Part of a small language model's weights: MLP 768 GELU, 2770 steps.
Each number is 128 + 24 x the weight over its row's rms, rounded and kept within 0 to 255. Layers, rows and columns count from 0. The size above them is the row's rms in percent of the matrix's.

# layer 5 MLP down (transposed), 768x384, rms 0.0797, rows 626-694, columns 240-287
size [ 89  89 108  95 108 114  99 110  97 107 103  95 105  90  97 105  96 101  88 112  89 133 100 105 102  96 101 121  86 103 102  90 116 104  88  90 100 106  96 103 102  95  96 105  64  94  82 100  99 109 105  88  99 104 106 100  99 107  99  99  95 107 103 101  93  66  92 111  76]
[[128 104 101 112 143 144 112 140 144 102 126 117  77  84 128  68 139  64 133 101 135 103 118 146  93 110  99 116  87 153 108 107 167 111 123  79 118  94  91 120 138 112 129 142 107 137 131 103]
 [ 82 152 136 108 108 173 149 138 147 102 147 123 166 100 127 141 137 165 112 124  95 124 126 139 117 149 119 106 146 150 102 137 133 145 141 137 139 101 123 114  92 160 110  98 157 110 156 149]
 [118 119  94 173 132 102 127 150 126 128 121  84 111 155 118 100 139 154 130 133 131  75  93 103 121 144 103 156 134 103 124 133 135  98  98 178  99  74 109 146 136  97 121 141 118 161 129 126]
 [117 146 131 101 160 168 131 135 129  99 120 127 126 140 116  74 131 123 113 126 150 134 140 133 133  61 120 137 125 184 152 114 153 125 155 163 176 185  77 114 127 120 132 112 127 162 142 138]
 [127 146 143 135 148  98 133  89 104 139 153  77 138 110 124 165  91 122 157 115 137  93 142 111 196 123 118 137 123 117  97  75 141 129 126 136 154 105  85 129 100 146 111 124 137 125 132 153]
 [153 137 148 100 129 125 130 126 130 151 168 130 163 168 123 119 125 122 189 136 164 131 110 126 148 168 118  99 135 124 113 141 111 106 105 134 111 116 101 136  92 171 128 127 121 147 130  97]
 [135 118 134 104 141 132 113 103 138  92 135 133 139  98  85 134 122  98 127 156 148 115 136 134 103 116 161 104 113  83 108  77 138 166 151 151 113 140 103 108 180 146 130 138 107 137 159 130]
 [ 98  91 144 143 131 135 101 115 117  85 117 132 151 113  93  94 159 139 102 154  84 154 161  97 100 178 119 117 184 130 140 112 116 111 108 125 156 169 109 104 124 155 136 128 145 148 115 132]
 [179 138 120 134 124 129 105 132 111 115 108 140 115 143 165 120 138 135 123 170 135 102 120 115 114 133 123 114 161 129 111 123 118  93 156 110 113 122 169 123 140 126 162 146 137 130  84  84]
 [159 143 174  84 119  68 121 119 111 138 167 142 157 128  95 148 179 125 149 138 100  97 109 124 117 102 137 138 128 117 122  86 120 143 129 129 116 107 127 130 155 135 104 124 126 149 102 118]
 [124 138 135  68 129 143 103 115 140  89 120 109 120 138 163 139  93 110 142 145 160 135  94  76 126 106 115 117 145 137 145 126 121  99 131 145 113 100  83 105 117 108 151 121  66 117 166 112]
 [126  84 104 151 114 101 114 162 156 116  79 171 197 146 135 109 132 121 134 115 118 128 118 114 133 119 185 100 110 127 132  76 153 100 103 119 142 123 134 128 184 139 143 121 147 131  79 137]
 [142 111 126  94 142 139 130  94 112 156 105 126  94 105 132 157 174 101 121  95 113 151 117 125 145 149 111 141 120 112 159 134 133 147 117 121 153 148 134 149 157 147 137 133  77 133  97 106]
 [127 158 126 140 130 149 140 150 131 137 105 115 120 109 125 138  97 154 176 120 161 150 174 137 168 132 143 122  97 141 142 119 137 164 158 104 131 121 112  89 129 135 126 144 107 100 107 174]
 [161 103 144  79 138 105  94 131 101 126 129 137 116 125 105 133 146 101 127 163 102 114 142  81 114 110 122 122 121 118 113 107  67 124 100 159 169 122 133 140 133 132 128  84 106 154 142 116]
 [119 156  98 176 130 141 147 142 163 105 138 134 150 100 147 134 115 160 116 108 100 116 119 148 138 169 126 138 107 132 172 124  91 149 106 105 121 119 125 146 153 138 122 127 125 116 117 116]
 [142 133 169 121 155 130 133 127 156 114 146 144  79 152 132 123 113 127 164 102 119 133 169 102  78 122 141 114  95 134 140 137 125 147 162 166 105 126 106 104 137 143 135 134 120 119 113  95]
 [108 141 165 117 123 130 131 145 147 126 157 172 134 134 115 143 162 105 102 127 131 132  97 117 159 134 148 153 106 154 134  75  73 163 101 138  97 148 138 152 127 120 148 135 134 137 158 173]
 [132 149 119 115 115 183 110 102 130 124  97 116 144 147 147 133 136 128 141 115 166 153  96  77 127 116 112 122 132 172 123 127 153 103 146 109 122  74 188 153 118 120 158 140 160 113 119  99]
 [152 134 144 114 134 134 139  87 134 147 120 148 168 129 146 177 146 151 103 136 145 119 142  66 127 134 144  94 125 137 125 106 120 147 122 158 135 182 118 155 130 105 109 136 107 116 134 109]
 [142  88 157 142 108 125 116 106 100 134 133 155 158 102 137 121 162 132 116 108 104 146 113 125  93  98 151 178 147 145 150 137  97  97 104  94 127 138 126  98  85 110 140 147 103 140  87 147]
 [ 97 112 150 132 124 106 149 149 159 133 115 109 111 154 132 101 151 124  78 149 170 155  81 145 148 127 112 125 127 141 162 148  79 104  90 121 152 102 112 127 122 109 144 111 139 180 135 114]
 [118 129 166 137 160 123 163  85 110  76 152 116 168 127 159 149 136 139 161 122  87 112 117 113 137 108 112 110 112 107 167 168 139 156 142 116 156 133 127 155 108 150 137 128  73 138 126  89]
 [120 146 131 138 104 159  99 124  95 141 131 142 110 135  94 172 148 116 150 116 120 105 100 121 117 111 132 124 105 141 128 127  88 133 133 141 115 137 129 121 157 116 130  96 129 120  98  85]
 [106 109 142 161 119 111 105 151 142 176 193 114 144  98 120 122 121 130 143  99 159 182 144 145 133  86 155 127 154 127 137 114 113 127 118 131 141 145 139 134 169 136 123 162 119 118 139 119]
 [164 121 113 176 122 103 166 113 136 135 141 135 105  92 106 129 102 133  63 106 100 149 118 112 143 103 181 174 111  98 134 140 126 129 143 105 114 134 133 127 153 115 163  85  98 110 164 149]
 [122 139 128 144 138 136 148 134 144 146 138 129 151 142 124 151 109 126 131 165 130 121 116 118 127 106 122 132 134  95 140 129 124  88 126 109 112  90 103 102 103 143 165 157  67  94 132 117]
 [130 141 129 157 115 122 105 111 138 134 139 104 108 133 145 140 125 105 142 142 151 109 117 134 156 115 117 145 142 137 117 131 101 107 107  94 147 117 132 111 178 140 104 165  88 106 124 123]
 [148 123  87 120  99 112 149 144 120 145 139 164 104  93  96 130  62  88 156 160 126 108 154 116 138 151 150 138 140 149 128 112 177 111 136 114 151 161 138 108 114 169  93 126  95 148 120 164]
 [120 114 165 114 142 105 122 152  73 113 120 142 143 137 107  86 126 129 130 156 101 143  98 113 152 141  83 126  77  88 143 167 121 116 158 137 107 128 142 124  90 113  99 145 101 109 122 109]
 [ 99 131 141 133 154 122 116 118 116  95 104 138 135 130 152 149 126 105 176 103 129 148 115 109 116 148 100 106 126 137 128 160 103 136 134 162 115  94 126  90 147 119 128 110 128 133 114 105]
 [116 138 136  83 154 169  93 145 118  89  80 165  87 159 123 108 128 124 144 130 115 125  85 124  92  98 115 133 143 131 115 122 131 137 138 139 138  83 159 101  96 130 142 145 123 134 118 105]
 [ 86 158 112 167 124 106 126 101 135 125 115  89 142  89 100 119  79 141 105 106 115 173 116 145 127 125 156 102 159 118 101 156 160 119 171 123 143 137 157 140 168 145 140 115 149 166  83 173]
 [134 190 156 140 139  96 135 119  88 116 128 150  98 142 136  96 126 115 148 126 128  98 107 113 149 169 137 167 137 106 132 113 134 142 155 127 114 122 142 131 117 128 152 164 105 153 182 128]
 [118 109 148 122 139 155 108 163 142 107 176  94 132 131 149 134 166 133  92 151 134 108 147 117 129 127 138 114 143 110 102 105 137 117 149 132 136 116  68 117 176 115  94  99 168 128 121 128]
 [ 76 131 120 146 134 153 137 113 134 151 134 137 177 124 153 143 185 105 130 187  86 109  95  97 116 145  96  97 120 107 120  94 110 165 111 141 115 170 101 168  84 139 100 117 106 161 182 132]
 [111 157 160 147 139 161 112 116 136 135 181 137 122 125 153 118 101 113 113 136 118  75 119 107  91 157 144 164  78 155 115 104 126 127 132 161 109  92 102 138 114 121 128 187 115 125 155 143]
 [125 141 136 135 117 144 124 110 119 132 130 123 125 160 113 168 165  99 173  99 162  66  89 110 109  90  84  86 108 123 110 156 132  97 158 122 145 104  96 132 132 122 127 119 140 131 160  96]
 [115 163 127 110 137  86 113 110 135 139 114 120 118 147 139 143 171 102 152 129 113 121  81 162 101 156 150 104 161 155  58 110 148 138 165 146 131 108 152 142 113 158 107 111  90 176 100  92]
 [133 136 131 186 181 125 152 157 141 114 133 118 151 149 145 105 108 157  97 145 155 108 106  98 103 111  86 140 158  75 111 150 104 107 167 140 125 122 148 166 110 146 151 126 138 145 161 140]
 [140  64 112 160 128 141 140  75 122 139 138 138 120 130 130 130 107 120 139 111 129 144  90  92 136 147 131  99 165 104 101 111  83 187 127 134 151  94 123 172  80 121 131 139 158 111 129  76]
 [ 92 103 107  96 125  94 126 138 132 121 146 138 162 132 123 111  94 109  96 151 152 153 112 205 132 146 139 131 156 102 137 119 103 133 116 142 148 159 127 145 141 165 131 135 167 130 129 137]
 [140 123 156  93 104 161 152 133 134 137 142  96 119 139 132 154 195 122 146 132 160 147 147 111 134 153 153 121 134 132 125  94 162 139 102 189 142 125 117 115 101 167 114 100 124 135 154 127]
 [126 111 105 104 143 110 128 136 168 146 123 100 110 139  88 120 114 120 154 149 165 174 112 138 117  67 141  82  75 101 136 179 129 144 124 130 128 160 126 154 165 144 162 135 163 110 139 100]
 [144 122 128 162 155 116 111 141 128 119 152 147 108 114 137 141 125 129 116 136 145 121 115  96 128 131 129 137  94 124 109  87 160 138 136 124 118 106 146 112 135 121 132 142 122 113 103 126]
 [153 112 141 151 102 158 102 140 203 112 115 120 160  91 169 145 132 143 110 122 134 132 105 174 106 149 159 169 130 110 118  81 128 124 149 146 157 160 130 130 119 162 127 120 103  89 135 145]
 [179 155 116 137 120 119 109 111 133 143 110 154 132 104 118  87 150 150 151  89 120 140 133 106 138 142 138 159 174 136 145 133 174 105  93 118  85 123 105 131 177 160 120 129 131 130 159 134]
 [ 80 119 140 123 127 153 104 142 122 114 155 104 141 171 126  96 146 132 157 146 178 126 149 159 109 128 117 157 140 155 140 104 170 116 131 194 117 102 103 113 152 134 154  92  97  95  83 123]
 [117 184 150 157 132  71 135 126 131 123  98 103 150 124 160 105 148  86 186 142 117 121 144  78 114 148  95 137 139 126 131 134 179 143 115 125 164 159  99 163 101 132 137 146 108 166 114 132]
 [134  87  77 101 152 132 150 115 130  98 143 146 113 107 155 131 112 135 136 142 110 117 149 169  94 132 101 120 103 124 106 124 132 140 132 148 101 134 107 150 142 153 160 111 112 173 150  88]
 [104 111 114 147 122 145 122 132 118 122 136 124 145 167 106 138 118 152 117 122 157 117 134 134 162 142 181 147 128 146 157 137 159 148 102 124 129 113 130 120 171 122 103  97 160 111 128 179]
 [ 90 124  94 116 155 137 152 106 112 111 118 157  97 150 129 151 104 135 118 116 147 160 114 154  97  88 119 139 136 116 175 110 144 133 182 107 104 141 125 113 107 158 134 125 115 127 136 115]
 [162 124 166 173 155 133 137 100 147  90 135 113 108 141 134 147 166 131 116 128  87 129 143 101 128  92 143 101 121 129 157 112 138 140 166 158 113 121 131 119 154 138 174 121 169  83 150 121]
 [113  97 148 165 103  96 116 119  85 137 132 123 145 125 138 127 147 139 139 113  98 172 142  96 111  93  88 128 106 155  99 113 135 154 122 131 118 131 123 115 107 161 145 148 127 112 164 114]
 [101 160 138 116 101 149 183 112 121 165 147  99 155 110 147 156 137 178 166 129 147  97 101 158 114  96 143  87 103 129 132 131 134 113 167 136 136 131 150 130  77 153 102 142  94 114 167 122]
 [ 94 189  97 145  78  98  67 131 126 136 140 104 119  76 113 124 135 218 127 148 148 194 144 164 119 135 155 104 172 149 148 158 103 133 118 127  83 155 171 111 166 137 122 105 155  71 149 125]
 [115 127 133  97 130 134 158 117 150 149 123  97 164 125 144 102 113 161 112  86 102  98 131 110 154 170  90 151 129 107 131 104 109 136  93 108 117 124 124 136 113 178 140 144 141 136 149 144]
 [114 117 142 104 164 150 148 132  99 102 121  97 110 117 139 155 124  86 131 107 142  90 152 115 170 117  77 134 135 110 140 118 115 140 168 139 162 106 105 115 139 121 128 127 154 135 148  95]
 [139 128 113  95 117 128  98 152 155 163 124 176  96 124 129 116 135 132 109  94 157 103 105 138 128 127 128 180 116 140 150 131 146 150  98 131 129 148 102 140 127 147 166 116 144 151 137 136]
 [105 110  96 142  75 112 148 112 155 144 125 144 161 118 110 151 108  97 121 119 154 153 162 106 111 161 125 140 150 104 101 173 154 180 141 168 105 151 140  98 151 109  90 171  99  89 122 114]
 [181 109 106 133 105 113 131  93 116 151 131 149 142 132  89 133 142 137 115 128 121 105 143 156 113  86 155 143 123 126 117 186 157 109 168 153  50 123 152 120 143 120  94  97 116  90 114  96]
 [138 119 135 146 136 120 148 104 167 142 100 158  97 179 119 147 161 106 148 146  99  88 131 122 112 148  89 137  81 120 154 144 100 125 150 120 142 124 136 170 111 103 164 124 133 128 166 123]
 [153 103 148 107 116  69 143 126  88 132 111  89 155 114 126 114  99 154 111  81 128 138 129 157  98 153 141 115  94 113 114 179 142 158 154 123 154 142 135 128 116  92  93  86 150 146 153 142]
 [166 137 131 106 128 136 118 130  49 127 150 108  99 113 104 129 192 139 105 133 159  66  80 109  99 127 170 123 137 111 133 166 109  76  81 143 125  87 135  98 124  81 137 123 117 128 122  92]
 [148  86 133 104  85 167 122 111 133 108 154 105 118 117 136 171 124 114 132 155  84 105 131 137 146 115 149 162  89 133 137 121 146 159 139 168 132  92 120 151  92 107  66 114 124  80 128 167]
 [183 106 161 108 121 163 127 156 161  64 134 121  97 138 129 160 104 151 113 123  91 139 177 125 120 153 104 106  86 123 141 158 114 141  90  84 146 161 135  68 162 164 143 128 156 134 115 100]
 [117 167 161 144 113 165 112 111 143 130 133 145 100 126 172 142 106 133 138 112 119 140 154 103 129 161 106 146 115 118 116 136  83 165 161 128 134 129 138 168 102 143  86 147 132 140 158 110]
 [123 150  86 110 135  99 154 141 121 148  92 159  94 120 168 127 148 119 134 123 139 158 132 154  88 139 112 152 123 116 103 133 119 146  86 148 166 131 127 145 162 107 130 131 146 124 125 141]
 [119 125 133 125 123 114 168 141 131 141 147 125 132 159 123 142 105 117 125 154 104 149 134 109 136 119  97 121 144 113 118 133 121 164 138 182 169 106 150 133 121 138 107 125  86 170  95 134]]
# layer 5 MLP up, 768x384, rms 0.0783, rows 627-695, columns 240-287
size [ 85  96 108 101 106  99 104  97 105 102  97 111 100  99 102  92 101  94 109 102 119 102 105  97 100  94 128  94 102  99  92 123  91  96  87 100  92  97  94 100 101 104 108  65  99  95 103  92 106 105  89 105 103 103 103  98  96 108 107 105  96 107 102  96  64  93 114  82 102]
[[102 131 116 115 113 113 125 121 118 133 138  78 117 127 153 144 115  43 125 161 143 145 136 164 110 131  78 175 102  95 155 113 144 134 152 142 143 128 115 126 153  83 141 150 103 147 134 106]
 [140 141 150 133 141 129 150  97 111 175 128 138 126 136 124 151 135  98  83 135 133 157 158 127 132 150 139  85  92 121  72 117 135 126 149 126  97 114 138 111 163 173 145  89 154 111  94 182]
 [113 135 164 132  95 145 110 106  92 127 122 130 148 117 139 121  89 125 126 110 150 127 114 135 141 138 122 100 145 113 120 142 137  85 108 103 137 116 154 132 151 149 115 113 112  87 110 150]
 [121 103 144  84 118 133 142 129 122 129 112 178 113 134 129  85 138 122 141 127 133 163 105 164 135 115 109 112 101 139 111 123 130 111 115  95 111 139 148 118 111 125 125 135 122 148 140  95]
 [117 132 101 125 127 126 136 150 109 132 162 113 103  76 140 127 149 108 131 128 115 133 137 131 128  97  99 141 131 123 148 129 149 156 148 111 132 129 102 110 159 127 144 140 132 141 145 134]
 [123  95 123 108 131 164 164  91 136 132  64 112 161  96 124 112 168 129 125 123 122 172 128 142 101 138 118 101 154 164 115 112 143 128 144 114  87 131 143 148 126 131 129 169 161 153 100 153]
 [162 123 136 112 121 168 113 135  89 121 122 119 114 169  98 149 160 158 119 116 133 136 104 107 170  74 151 137  92 123 111 144 126 134  96 125 132 112 120 131 159 134 137 156 146 104 113 139]
 [140 112 138 114 128 142 147  89 173 111 132 124 142 116  58 145 111 115 139 120 138 131 144 142  99 111 130  94 101 131 113 137 155 126 129 115 122 114 117 146 137 136 107 127 143 161 188 174]
 [123 165 137 142 146 123 154 124  61 124 171 120 115 149 126 139 131 131 125 105 150 110 114 101 137 112 120 181 135  99 102 135 140 107 171 126 167 118 155  76 133 151 154 151 117 134  83 108]
 [139 148 156 120 139 132 161  85  89 132 129 128 138 139  60 140 113 121 124 141 141  89 148 139 184 152 132 137 102 139  95 132 125 132 115  96 121 145 112 120 113 149 110 117 106 132  94 128]
 [144 120 161  97 124 154 171 118 151  90 156 146 129 151 126 124 119 134 160 104 140 171 134 138 119 143 137 158  99  88 100 106 106 129 110 103 133 108 156 114 131 156  81 113 133 139 164 119]
 [139 153 121 121 158 141 113 115 172 123 105 151 122 124 140 123 113 146  83 128 121 175 173 146  98 103 143 111 133 103 141 115 120 148 174 149 154 124 134 141 158 116 136 116 142 101 126 112]
 [133 106 128 112 115  84 130 102 118 103 143 136  92 142 144  64 131 127 145 153 115  97  74 107  90 114 131 141 124 143 118 113 151 115 119 126 160 162 133 147 107 156 123  94 124 167 168  76]
 [118 133 109 186 119 140 158 153 116 105 184 126 169 149 142 104 158 175 129 131 119 169  80 153 118 138 116 126 118 150 139 148 172 111 122 116  90 128 148 136 126 148 125 147 114  95 129 114]
 [168 134 140 102 115 119 112 105 124 131 145 145 122 147 135 116 151 174 113 157 148 138  99  93 119 133 110 117  91 111 121 145 140  94 142 160 153 114 131 116 136 120 124 130 133 119 108 135]
 [122 168 122 145 123 152 156 112 107 105 156 122 121 120 105 142 103 152 164 128 117 118 141 112 143 100 105 123 132 158 169 113 107 130 153 122 158 126 153 156 112 137 118 111 106 135 103 135]
 [161 109 119 106  99 155 145 106 117 108  97 120 130 115 120 147 119 128 154 129 121 141 152 151 119 109 139  97  86 145 119 129 170 126 161 101 129 112 136  96 112 171 131 152 126 105 140 116]
 [151 128 144 169 119  91 159 157 136 115 135 138 115 148 133 101 136 109 118 159  95  67 148 137  85 119 137 146 115 122 116 104 126 150 146 123 158 151 122 119 121  96 126  96  95 107  92 144]
 [186 108 116 101 105 106 171 100  99 112 111 115 102 133 139  95 105 138 126 124 147 152 105 164 145 171 112 141 114 154 111 104 150 107 138 111 110 127  95  71 109 140 123  88 117 139 118 132]
 [106 128 108 123 162 106 112 125 122 134 102 109 104 117 167 141 163 133 115 142 164  90 121 121 150 106 118  91 170 122 109 123 136 154 141 117  98 114 136 147  63 127 124  86 170 102 165 129]
 [142 143  97 105 136 152 135 131 125 188 126 137 131 122 133 141 140 179 108 137 145 118 113 148 156 114 135  94 117 108 138 124 120 113 139  91 156 112 127 121 138 120 127 171 127 115  94 161]
 [163 128 132 136 134 126 121 167 147 162 109 158 101 122  97  89 113 124 124 106 151 153 145 124  93 155 146 140  80 120 117  94 105 132 121 165 136 186 119  74 152 110 126  96 171 130 117 145]
 [187 160 129 126  97  80 149 141 139 139 175 148 116 125 140 116 124 100 140  87 103 115 102 151 111 133 120 155 110  84  68 134 104 140 187 114 118 118 114 100 103 143 118 153 101 151  92 139]
 [105 126 141 110 179 167 168  81 102 116 124 154 170 110 127 161  72 100 132 100  99  93 126 146 133 123 116 134 125 149 151 117 140 103 174 133 115 100 154 125  73 148 156  99 128 104 140 116]
 [125 153 151  86 143 145 128 115 133 148 133 155 146 122 162 124  93 118 153 140 133 168 113 213 103 104 111 123 143 134 141 128 129 132 172 131 151 113 132 106 103 133 119 152 158 134 156  91]
 [ 87 147 103 123 155 131 110 125 126 161 116 146  99 131 117 154 115 113 145  91 115  62 126 171 160 120 114 143 125 118 110  90 148 105 131  94 181 126 134 130  67 147 115 121 106 108  87 145]
 [129 156  92 119 143 153 151 140 135 189 102 171 114  93 153  97 107 151  94 104 141 152  92 131 159 128 144 138 100 116 151 142 144 148 155  87 144 113  88  91  85 162 157 174 151 115 116 189]
 [136 162 159 108 136 122 105 147 135 123 112 121 123 151 144 142 152  99  87 100  79 163  76 148  94 116 123 114 116 123 136 150  70 135 124 128  92 102 134 125 127 119 126  99 125 124 104 116]
 [138 112 111  86 125 178  85 107 141 143 146 107 148 104 155 144 165 178 111 103 171 130 150 142 102 151 101 145 127 119 154 111 131  99 158 141 133 122 157 137 144 136 123 141 134 155 150  99]
 [159 114 118 161 144 107 107 147 119 144 186 159 146 138 112  52 139 155 112 117  93  83 123 149 144 122 122 136 120 108 109 142 118 137 136 117 150 117 112 124 110 122 100 160 147 118 116  87]
 [124  95 159 134 123 108 120 100 110 153 134 127 146 110 114 152 151 136 105 130 107 109 148 104 164 171 141 133 142 134 173 117 159 121 101 113 156 150 131 104  92  99 151  92 131 106 112 141]
 [158 126 138  69 148 129 131 149 114 136 112 176 135 113 135 113 106 153 135 115 122 109 114 143 164 112 130 154  93  85 131 108 159 103  80  90 106 119 109  85 103 152 133 179 130 151 147  98]
 [115 160 102 177 105 114 162 114 125 134 149 145 129 155 143 150 119 178 122 115 105 132 141 130 126  89 117  84 134 117 159 172 136 139 152 120 200 137 120 125 120 165 148 155 121  96 102 112]
 [ 90 145 113  77 142  91 132 128 127 129  96 176 122 111 100 130 111 124 124 115 156 156  77 128 164 138 113 122 137 128 165 130 103 115 139  67 143 139 123 154 156 138 186 129  83 157 121 163]
 [200 112 168 153 133 129 152 136 111 102 174 145  89 129 107 106 121 159 123 105 159 134 139 126 143 128 135 125  89 162 115 126 131 116 127 136 113 124  98  99 157 106 157 144 144 132  95 163]
 [147 108  91 106 115 114 129 161 140 140  81 124 110 119 116 117 137 136 152 107  82 145 126  99 106 128  79 110 136 134  95 136 108 136 168 148 148 152 106 118  94 166  81 100 165 115 123 144]
 [ 67 138 157 113  84 138 151 138 137 101 131 110 132 131 105 114  55 142 154 143 142 151 105  90 135 126 175 120 131 128 114 114 129 125 134 132 134 124 122 154 105 121 120 154 113 104 149 139]
 [143 122 172 146 129 130 170 140 125  97 113 182 124 155 133 122  90 114 140 138 141 121 135  90 145 100 137 147 108 139 123 116 134  98  65 102 156 129  86 120 143 116 127 128  89 104 139 179]
 [144 138 122  92 109  98 104 138 117 107 149 129 136 121  95 127 106 157 133 139 137 157 154 110 144 126 122 114 132 179 147 145 146 128 111 150 139 121 121 125  91 135 110 136 127 140 155 136]
 [163 166 138 133 157 112 195 152 123  92  89 179 129 137 135 156 140  85 108 149 173 100 157 152 117 167 127 154  93 147 114 141 131 111 118 152  68 181  86  96 148 118 139 139 128 161 124 177]
 [136 132 126 129 134 143 141  96 115 152 128 153  84 130 109 133 101 134  97 109 114 119 136 106 107 111 159 138 164  99 129 139 130 134 116 118 128 115 111 123  92 102 110 119 113 150 159 154]
 [125 113  82 124 132 153 116  89  99 104 108 169 112 121 145 116 128 134 108 117 102 153 158 129  66 132 123 100  93 122 115 159 131 124 140 121 113 117 130 130 100 133 144 149 143  79 120 148]
 [164 186 142 134 101  82 180 125 105 153 142 148 170 153 185 156 151 107 159 144 119 141 115 121 154 109  85 171 132 107 103 113 129  94 137  90 150 115 123  74 152 121 152 140 165 173 162 114]
 [108 145  99 142 132 119 109 146 110  89 145 113 128 189 156 124 101 146 142 128 116 122 149 191 114 132  94 137 129 129 136 115 163 162 168 132 140 160 109 119 120 132 104 146 139 155  64 127]
 [106 150 131  88 134 106 120 134  70 133 118 160  99 129 112 164 157 130  94 122 102  97 158 108 117 159  77  74 126 154 126 152 164 135 161 143 121 140 143 135 145  97 135 123 157 138 120 132]
 [125 116 126 117 122 140 133 134 130 151 107 111  76  92 115 164 187 133  91 125 136 125 127 206 116 137 149  96 137 139 124 120 137 131 149 131 135 121 147 130 116 121 136 142 175 128 100 154]
 [157 102 117 118 111 101 130 107 163 144  69 120 132 102 145 171  79  92 121 140 120 139 138 114 114  82 147  97 140 122 117 173 146 106  93 112 120 146 147  93 103 150 103 121 127 142 163 126]
 [120  93 147 104 142  93 104 115 135  95 103 143 138 152 111 119 129 111  86 135 120 102 100  91 154 151 138 130 138 114 167 161 123 112 100 151 154  96 121 105 142 121 129 138 145 148 147  98]
 [103 154 124 135 112 133 138 133 181 119 111 149  96 162  87 137 148 118 116 116 157 133 127 120 163 108 187 128 139  99 145  57 147 136 161 134 131 114 111 139 149 160 109 100 114 114 138 113]
 [153 163 106 105 102 105 168 151 133 123 146 105 108  96 115  90 138 129 121 163 134 145 151 101 116 126 132 108 123 162  90 126 105 100 175 141 129 140 144 146 123 147 163 106  77 129  88 104]
 [159 139  92  99 143 137 128 145 119 123  96  97 168  96 130 117 146 131 141 109 103 113 148 104 149 138 153 134 132 146 102 137 119 133 126 105 104 131 118 128 133 160 102 131 140 147 122 110]
 [126 118 120 135  98 108 156 115  91 108 106 121 146 164 122 122 141  91 112 146 129 136 170 106 146 111 148 116 119 122 112 122 130 101 127 117 167 116 153 159 117 147 131 136  87 118 136 131]
 [109 112 104 104 136 137  93 125 132 175 108 148 113 135 145  98 130 133  97 156 113 109 137 153 154 151 126 115 174 117 184 172 101  90 122 142 146 136 122 116 143 101 154 182 106 113 119 120]
 [132 133 117 162 138 124 134 136 105  98 148 119 149 131 118 125 125 118 130 125 157 132 137  72 166 172  95 182 172 128 153 135 130 132 111 117 149 130 128 151 107 139 159 165 132 128 120 119]
 [117 114 121 118 118 151 148 131 124  93 102 159 128 154 120  87  93 109 119 133 176 123 135 101 154 158 152 105  98 124 154 142 101 105 146 138 102 138  77 144  77 168 163 128 106 127 145 136]
 [130 149 138 119 132 121 128 147 113 108 148 179  84 119 199 142 112 153 112 110 138 116 120 166 120  91 112 136 138 179 180 144 128 143 147 131 154 127 153 118 132  85 108 115 121 107 104  82]
 [148 120  97  99 141 101 103 118 139 108 160 142 140 117 131 128 135 171  88 127 113  69 108 103 156 157 147  93 116 118 148 196 124 116 121 139 156  89 141 125 145  99 132 128  86 150 127 158]
 [ 95  88 143 137 175 150  95  91  83  91 129  93  80 121 133 142 143 102 133 133 119 102 163 161 120 105  91 154 181 157 123 115 115 109 133 108  95 123 114 139  88 134 127 117 114 106  85 111]
 [146 155 137  92 143 182 137  87 142 112 110  87 118 135 139 166 123  99 117 151 164 126 126 163 115 141 104 134 112 126 118 111 118 102 143  83 110 167 107 149 141 109 106 106 110 130 108 139]
 [122 126 142 111 142 172 151 196 163 106  88 168 116 127 178 102 116 145 110 112 138 139 141 145 118 156 122 152 142 136 159 129  91 112 133 136 158 102  94 113 166 163 179 189 147 128 144 164]
 [155 122 138 156 138 130 168  96 138 142  93 161 157  93  94  91 124 161 129 129 106  98 121 167 116 161 165 125  98  95 121 114 141 109 126 163 163 127 133 127 127 127 134 132 115 107 116 114]
 [116 117 171 156 127 169 141 122 123 127 134 155 104 146 121 159 130 129 151 138 103 118 122 167 147 101 162 120 114 156 114 138 119 116 113 115  92 133 151 125 106 129 180 147  86 120 140 148]
 [101 117 123 116 123 162 128 109 160  94 123 180 141 105 106 111 107 129 107 107 113 184 165 177 129  89 120 125 167 135 123  85 151 134 121 126 111 133 128 150 145 155 117 117 157 118 118 132]
 [129 138 150 127 176 135 125 139 151 112  96 123 127  86 120 135 139 167  79 119 155 148 149 116 122 113 147 128 168 133 153  91 133 110 157 122 142 134 165 141 166 127 160 132 109 121 125 154]
 [ 80 159 154 143 147 106 122 102 138 147 135 129 153 157 105 136 141 163 148 127 174 140 105 127 156 126  70 127 161 122 123  79 145 141 157 145 114 110 128 191  95  97 155 124 156 121 127 152]
 [141  90 133 148 146 134 103 132 132 125 100 118 148  89  89 101 146 114 119 140  70 136 137 121 140 134 119 139 123 130  91 172 172 146  95 123 126 155  91 121 118 126 121 119 161 107  92 117]
 [148 138 152 197 130 148 138 146 155 123 154 121 138 117 103 136  99 102 110  81 148 135 151 118 100 126 106  95 113 105  96 124 121 131 180 129 123  94 101 123 157 109 174 138 106 160 130 117]
 [113 116 116 123 147 153 118 126 134 100  83 129 127 145 114 121 115 147 121 126 165 102 138 154 166 136 124 136 129 147  89 137  76  81 119 108  84 152  95  95 135 117 114 192 158 112 118  86]
 [144 129 125 126 130 138 142 108 169 126  69 168  79 119 125 153  86 107 117 102 104 130 177 131 103 102 139 148 112 100  92 133 104 111 163 122 176 102 128  63 102 143 150 167 142 131 114 116]]